config = dict(
    num_hidden_layers=15,
    hidden_size=384,
    num_attention_heads=12,
    num_key_value_heads=12,
    head_dim=32,
    intermediate_size=1024,
    vocab_size=2382,
    hidden_act='swiglu',
    norm='rmsnorm',
    norm_place='pre',
    norm_eps=1e-05,
    positions='rope',
    rope_theta=10000.0,
    rope_fraction=1.0,
    qk_norm=False,
    attn_scale=0.177,
    bias='none',
    tie_word_embeddings=False,
    parallel_block=False,
    init='normal',
    init_std_qkv=0.0205,
    init_std_o=0.0,
    init_std_up=0.0205,
    init_std_down=0.0,
    optimizer='soap_variant',
    learning_rate=0.00389,
    beta1=0.95,
    beta2=0.99,
    weight_decay=0.2,
    lr_head=0.00788,
    max_grad_norm=1.0,
    warmup_steps=200,
    schedule='wsd',
    decay_fraction=0.777,
    decay_shape='linear',
    final_lr_fraction=0.0,
    batch_tokens=131072,
    max_seq_len=512,
    doc_mask=False,
    train_tokens=413100000,
    max_steps=3152,
    dataset='wikipedia_en',
)
Each number is 50 + 15 x the weight over the matrix's rms, rounded and kept within 0 to 99. Layers, rows and columns count from 0.

# v: layer 6 attention value, 384x384, rms 0.0801, rows 293-317, columns 320-383
# o: layer 6 attention output (transposed), 384x384, rms 0.0715, rows 293-316, columns 320-383
v293:63 43 54 51 41 68 42 59 60 71 43 34 60 57 61 45 40 46 31 47 12 76 58 48 74 42 69 52 17 32 58 57 43 57 46 54 24 59 51 31 66 26 53 51 67 57 59 32 59 43 31 20 35 49 19 13 66 49 50 54 55 50 24 53
o293:49 53 42 52 61 35 37 69 41 54 55 57 45 54 40 58 58 49 48 38 67 32 28 54 53 26 39 64 57 53 49 57 54 61 57 44 68 45 45 69 58 52 62 47 39 67 55 66 53 42 66 61 69 43 39 50 47 66 47 67 37 24 38 53
v294:48 38 41 36 49 54 48 51 63 21 53 49 46 47 57 20 25 50 54 34 36 49 69 65 53 50 41 56 56 43 33 78 53 55 58 49 47 46 36 57 67 58 50 39 41 74 58 65 24 55 45 46 61 58 66 54 43 34 56 53 56 58 44 50
o294:52 48 42 69 38 62 46 56 25 64 53 49 42 62 47 03 42 34 36 50 59 43 54 41 76 59 26 61 33 43 50 40 42 49 55 34 53 35 62 48 49 35 50 60 17 51 43 48 48 41 42 43 44 42 47 32 62 84 48 61 67 54 56 34
v295:30 63 57 60 54 59 69 71 55 60 36 41 61 41 18 46 46 46 47 28 51 59 51 56 67 28 41 46 37 44 59 65 53 42 69 65 53 63 42 41 51 48 22 60 41 47 31 69 47 53 55 39 41 41 47 56 71 47 42 41 43 42 37 37
o295:61 28 56 29 67 35 46 72 38 41 52 75 45 57 54 57 53 54 67 35 36 43 47 39 36 44 31 39 70 36 52 35 53 71 40 30 71 54 26 45 22 45 36 56 35 70 68 50 50 37 42 52 38 51 38 58 40 62 38 42 72 29 75 45
v296:40 27 58 57 57 36 66 60 45 47 50 47 23 41 57 14 43 25 59 45 55 68 44 63 53 41 55 66 50 82 69 55 38 60 58 53 66 55 65 61 45 43 34 51 59 61 50 48 38 28 56 57 33 17 55 58 83 22 53 44 72 40 48 43
o296:56 51 54 51 38 57 18 34 77 59 61 69 47 52 76 50 50 72 47 44 53 40 31 41 58 80 38 46 45 33 53 46 57 35 54 50 64 43 51 66 49 62 64 74 53 67 43 52 41 50 61 50 65 33 35 57 48 63 68 54 20 51 54 62
v297:47 41 62 28 47 55 63 44 53 65 43 49 73 70 21 23 68 57 40 63 66 16 31 42 75 46 80 58 52 51 59 49 63 36 52 64 54 73 46 70 62 48 65 45 79 42 62 78 60 50 40 43 72 57 44 31 50 51 41 51 60 46 57 54
o297:40 45 75 52 74 45 32 51 27 28 42 52 63 57 38 49 43 36 55 56 34 54 53 43 40 43 53 50 36 40 45 58 36 53 50 39 37 28 67 37 55 66 35 26 68 35 68 43 44 76 65 58 43 72 64 54 50 27 36 74 35 36 41 24
v298:55 35 68 36 49 57 53 45 56 56 65 35 49 60 54 73 67 47 26 62 47 64 49 37 66 13 43 71 19 68 76 63 42 59 40 46 55 31 60 35 43 57 71 67 68 57 31 89 65 44 64 38 63 63 39 49 30 68 40 46 51 47 59 55
o298:27 35 52 53 34 40 28 58 46 68 53 43 37 39 34 49 76 60 57 38 52 40 51 54 63 76 26 35 43 48 43 54 67 60 54 76 62 50 31 35 76 45 26 54 32 37 24 56 49 31 49 58 39 54 45 42 58 51 62 68 46 53 33 38
v299:22 73 53 53 32 54 55 33 43 46 49 41 55 40 46 74 37 26 51 47 57 72 24 63 69 39 65 58 44 39 52 78 57 57 42 40 34 33 43 64 73 47 44 52 52 41 46 35 48 30 27 52 56 35 27 51 78 51 41 29 30 76 43 29
o299:53 31 46 33 37 52 52 68 18 63 43 85 55 52 51 62 43 43 27 54 58 38 63 54 65 86 51 40 31 42 40 27 31 41 58 42 48 06 58 52 23 58 24 31 85 66 34 31 42 59 47 57 45 50 37 51 68 39 63 34 43 12 49 49
v300:62 73 52 43 55 47 38 35 46 65 66 44 48 60 30 25 64 66 46 31 52 40 53 58 61 29 41 61 27 64 80 60 45 37 41 48 69 47 76 62 56 40 40 54 62 41 42 30 43 41 43 38 56 69 51 43 40 29 50 35 60 23 43 25
o300:80 43 60 61 58 51 57 56 55 71 34 58 33 76 65 59 49 53 70 36 63 34 38 35 60 53 76 51 56 35 43 59 75 68 73 29 56 46 54 35 36 38 24 49 22 48 46 13 23 72 59 44 46 41 58 67 54 39 63 56 27 80 70 49
v301:50 47 53 67 75 64 38 52 49 44 46 60 75 51 73 41 54 37 67 66 52 47 39 35 57 54 61 34 67 32 31 46 42 75 51 51 45 66 72 62 44 68 45 81 42 31 27 62 65 54 38 39 40 55 37 50 66 47 47 48 47 69 53 53
o301:78 35 50 44 13 54 54 53 60 58 63 51 52 69 54 63 50 39 62 48 61 60 66 46 72 59 60 52 26 68 77 52 69 49 45 34 50 40 65 46 66 50 61 34 53 22 48 54 47 72 64 26 54 62 63 60 42 56 71 41 52 43 43 58
v302:51 38 60 61 66 33 55 55 80 48 29 31 42 58 29 39 63 51 68 59 57 55 47 44 15 49 53 53 69 56 37 52 65 91 39 51 56 46 27 64 48 83 40 69 40 44 47 67 46 59 60 45 42 32 62 51 77 38 36 38 60 62 43 54
o302:52 31 60 41 21 44 50 52 50 52 54 58 58 28 25 56 45 36 28 75 65 35 49 37 57 56 44 33 58 37 27 52 38 84 40 60 43 39 71 43 58 57 72 72 38 41 34 49 57 49 61 58 40 53 37 69 60 56 65 45 60 31 41 50
v303:26 23 57 23 79 45 52 61 52 53 38 53 55 45 52 42 48 54 16 46 81 35 46 34 43 59 58 59 60 65 63 56 45 50 59 60 85 55 31 34 50 37 60 42 84 57 48 70 44 73 55 78 38 35 39 23 23 38 58 50 43 54 29 38
o303:37 61 26 61 63 67 51 56 49 28 46 29 64 26 67 35 72 50 70 41 26 76 59 76 55 45 16 46 45 57 41 78 72 40 67 55 40 33 58 59 59 46 47 55 33 43 51 61 40 58 76 56 62 49 31 68 47 54 40 64 37 66 31 33
v304:33 59 53 46 36 68 84 53 39 58 49 37 78 34 46 52 52 24 72 48 40 56 49 56 49 57 35 64 55 48 58 44 51 67 62 51 50 62 48 43 34 49 73 50 54 53 33 56 69 58 42 62 25 39 52 36 40 23 31 34 61 43 33 24
o304:48 42 39 33 61 55 34 51 64 38 25 46 68 61 77 70 49 50 33 40 47 37 72 48 66 51 58 54 46 45 45 83 69 37 57 52 50 36 33 40 57 41 35 59 59 61 71 44 34 53 55 28 74 56 46 55 47 65 15 55 35 33 65 74
v305:50 56 52 56 33 54 45 58 56 74 42 52 74 34 78 50 40 56 41 39 53 44 31 50 61 52 48 61 45 62 40 56 79 36 49 41 55 50 47 24 28 53 42 57 65 39 55 41 69 52 40 49 45 36 69 42 39 73 58 52 45 33 48 51
o305:56 62 41 61 57 49 44 55 38 50 65 30 46 72 36 49 63 75 99 41 47 35 36 42 58 67 62 44 58 47 74 64 69 33 47 63 67 82 58 38 23 47 62 54 59 44 30 42 55 65 37 67 73 40 47 44 40 29 30 52 67 51 39 63
v306:21 58 64 61 71 39 36 43 24 46 48 32 62 80 36 50 46 55 79 63 60 57 49 91 71 34 45 52 49 38 50 63 70 51 47 53 41 60 57 52 31 60 57 71 61 44 07 49 66 46 37 29 47 61 63 31 40 46 23 57 60 63 62 52
o306:55 60 42 63 46 59 71 44 35 40 46 47 36 55 68 43 53 44 47 54 44 37 44 48 54 44 46 58 54 34 31 96 56 48 57 78 65 39 59 21 53 42 34 45 69 56 55 49 45 78 47 48 24 55 46 33 77 71 37 56 71 38 41 61
v307:55 24 44 41 33 47 36 30 81 47 41 68 41 65 59 70 67 49 20 69 61 48 14 67 63 32 31 38 52 71 42 46 69 43 41 62 42 50 21 37 72 38 53 47 44 56 70 55 18 39 57 69 34 57 39 60 59 59 63 68 33 56 73 39
o307:44 38 72 62 52 45 44 39 65 56 43 61 36 49 51 41 48 40 39 35 54 52 62 33 52 44 54 66 37 15 64 42 53 60 32 71 50 48 58 59 43 74 29 44 41 24 56 43 57 77 33 53 62 63 81 62 48 68 24 32 54 47 53 57
v308:39 60 58 45 50 34 56 52 81 73 55 40 51 65 53 62 84 61 38 94 53 65 52 70 63 65 55 74 41 40 34 51 58 51 69 56 52 68 23 54 25 69 54 33 54 57 31 70 34 56 51 51 56 56 57 34 40 55 37 42 95 49 46 65
o308:25 47 41 42 76 60 29 33 43 14 52 54 29 49 49 47 59 18 58 46 27 54 43 44 13 43 35 59 44 43 51 39 32 47 53 75 38 36 76 51 69 68 58 54 33 72 25 72 38 64 41 50 41 39 52 44 65 61 50 36 49 50 61 79
v309:52 70 64 34 28 56 44 55 55 43 59 53 63 23 82 44 37 45 30 37 64 49 57 62 24 48 73 52 52 61 78 53 45 51 70 62 51 47 37 76 64 74 19 51 80 59 64 55 36 35 57 44 59 56 30 66 53 75 48 64 54 52 39 31
o309:62 20 30 50 23 38 39 55 48 42 59 39 54 45 37 62 49 18 37 54 24 63 25 23 36 47 54 56 61 60 63 47 33 31 32 59 77 65 61 54 56 56 35 40 52 43 59 63 61 64 73 54 65 22 51 20 66 40 56 48 28 56 52 54
v310:45 31 58 52 56 43 64 28 60 49 55 62 52 20 49 50 66 56 35 50 34 42 82 59 50 29 65 40 23 33 68 61 44 87 35 27 58 48 47 41 46 54 54 57 43 21 32 62 57 50 54 76 72 44 56 46 50 48 67 49 79 32 49 51
o310:39 58 36 51 33 53 30 58 50 60 64 30 68 37 45 41 36 58 72 72 76 62 44 81 46 47 39 37 38 53 55 42 37 55 67 58 33 66 27 60 36 72 69 33 51 52 50 23 48 59 41 80 63 55 53 54 49 26 59 55 64 39 54 78
v311:75 38 55 51 66 44 58 61 63 44 54 50 39 52 63 42 25 30 50 78 56 58 35 63 68 37 46 41 28 58 54 47 35 74 52 52 58 41 46 32 46 51 39 59 65 33 17 48 26 77 35 46 40 29 44 34 50 54 43 17 50 50 31 56
o311:49 35 37 60 42 52 34 39 39 52 47 26 51 43 60 39 46 60 19 07 51 71 33 57 44 39 61 84 58 52 69 60 59 41 61 49 33 40 39 45 31 56 56 65 55 58 42 67 51 38 61 58 53 64 71 44 55 52 31 49 67 27 81 48
v312:66 78 38 49 30 41 55 47 47 54 46 47 42 46 60 35 74 36 68 45 53 49 36 56 38 30 62 47 75 56 68 64 61 31 60 51 48 57 47 62 53 62 44 46 64 52 32 70 42 46 46 47 33 86 55 60 43 29 35 39 71 58 45 55
o312:36 81 24 42 40 42 38 48 59 56 24 21 32 60 51 67 25 31 72 46 59 51 62 45 49 54 42 40 41 46 41 80 35 28 60 44 44 60 49 70 43 63 52 53 34 63 48 35 46 51 36 54 23 46 55 46 66 37 50 70 16 65 39 60
v313:44 52 65 42 66 45 42 60 40 71 59 55 58 37 54 65 43 32 42 33 46 58 34 66 56 60 64 23 24 63 69 52 62 72 65 58 53 78 31 48 05 53 46 53 57 55 32 47 39 70 46 45 59 54 63 33 51 47 24 52 45 45 47 61
o313:17 53 47 30 42 59 59 67 39 47 58 69 67 22 28 66 45 59 93 17 54 37 41 48 64 53 51 69 60 69 54 48 70 58 60 51 46 39 14 69 50 49 27 64 58 58 60 63 62 36 51 38 48 60 55 39 70 41 59 30 28 42 46 46
v314:38 67 55 66 52 42 15 36 31 40 37 68 44 36 45 55 68 70 34 44 32 98 48 33 55 63 27 61 30 31 61 40 43 75 55 44 57 37 76 61 85 47 49 40 43 29 64 35 36 39 38 42 61 38 46 42 67 48 56 37 45 47 51 50
o314:53 60 61 57 42 71 64 64 32 58 41 26 40 38 51 37 37 32 59 43 37 49 46 72 53 31 66 59 78 49 58 26 60 59 64 66 52 47 47 35 15 36 38 60 59 50 59 42 53 55 29 50 43 54 47 53 54 36 50 49 40 21 33 55
v315:85 27 60 63 32 29 52 31 39 28 65 41 47 44 50 56 30 82 43 40 61 50 45 50 31 57 54 64 53 40 55 43 54 44 57 32 64 38 57 49 48 36 36 44 48 43 32 52 50 40 51 64 46 61 35 62 32 49 69 49 41 39 50 36
o315:54 47 34 15 45 43 77 57 55 51 45 51 87 61 37 38 63 45 50 24 39 43 56 68 49 57 38 40 26 39 37 18 13 54 40 25 34 56 63 27 46 41 45 32 45 38 42 40 62 37 40 29 58 49 54 47 42 39 55 81 77 51 57 67
v316:46 65 49 37 46 38 45 39 53 88 32 44 46 64 59 55 55 66 39 45 64 12 38 65 63 37 53 47 48 76 40 56 20 56 50 42 80 31 30 63 75 30 53 60 55 56 54 48 09 52 54 50 50 48 61 57 30 48 62 59 59 61 65 56
o316:40 43 49 64 51 44 55 62 53 49 39 54 58 43 61 49 60 52 46 71 63 64 41 64 50 54 25 49 54 36 35 52 38 59 36 71 38 56 66 38 43 47 17 50 29 72 44 49 82 52 77 48 60 49 49 66 29 72 46 49 49 50 53 48
v317:54 35 49 29 42 70 47 50 43 64 42 45 38 74 68 66 45 20 73 48 67 50 58 38 69 57 24 62 44 65 40 42 59 33 52 33 63 35 45 49 62 50 48 54 53 66 77 51 45 43 61 66 34 48 40 65 75 76 33 38 56 46 33 63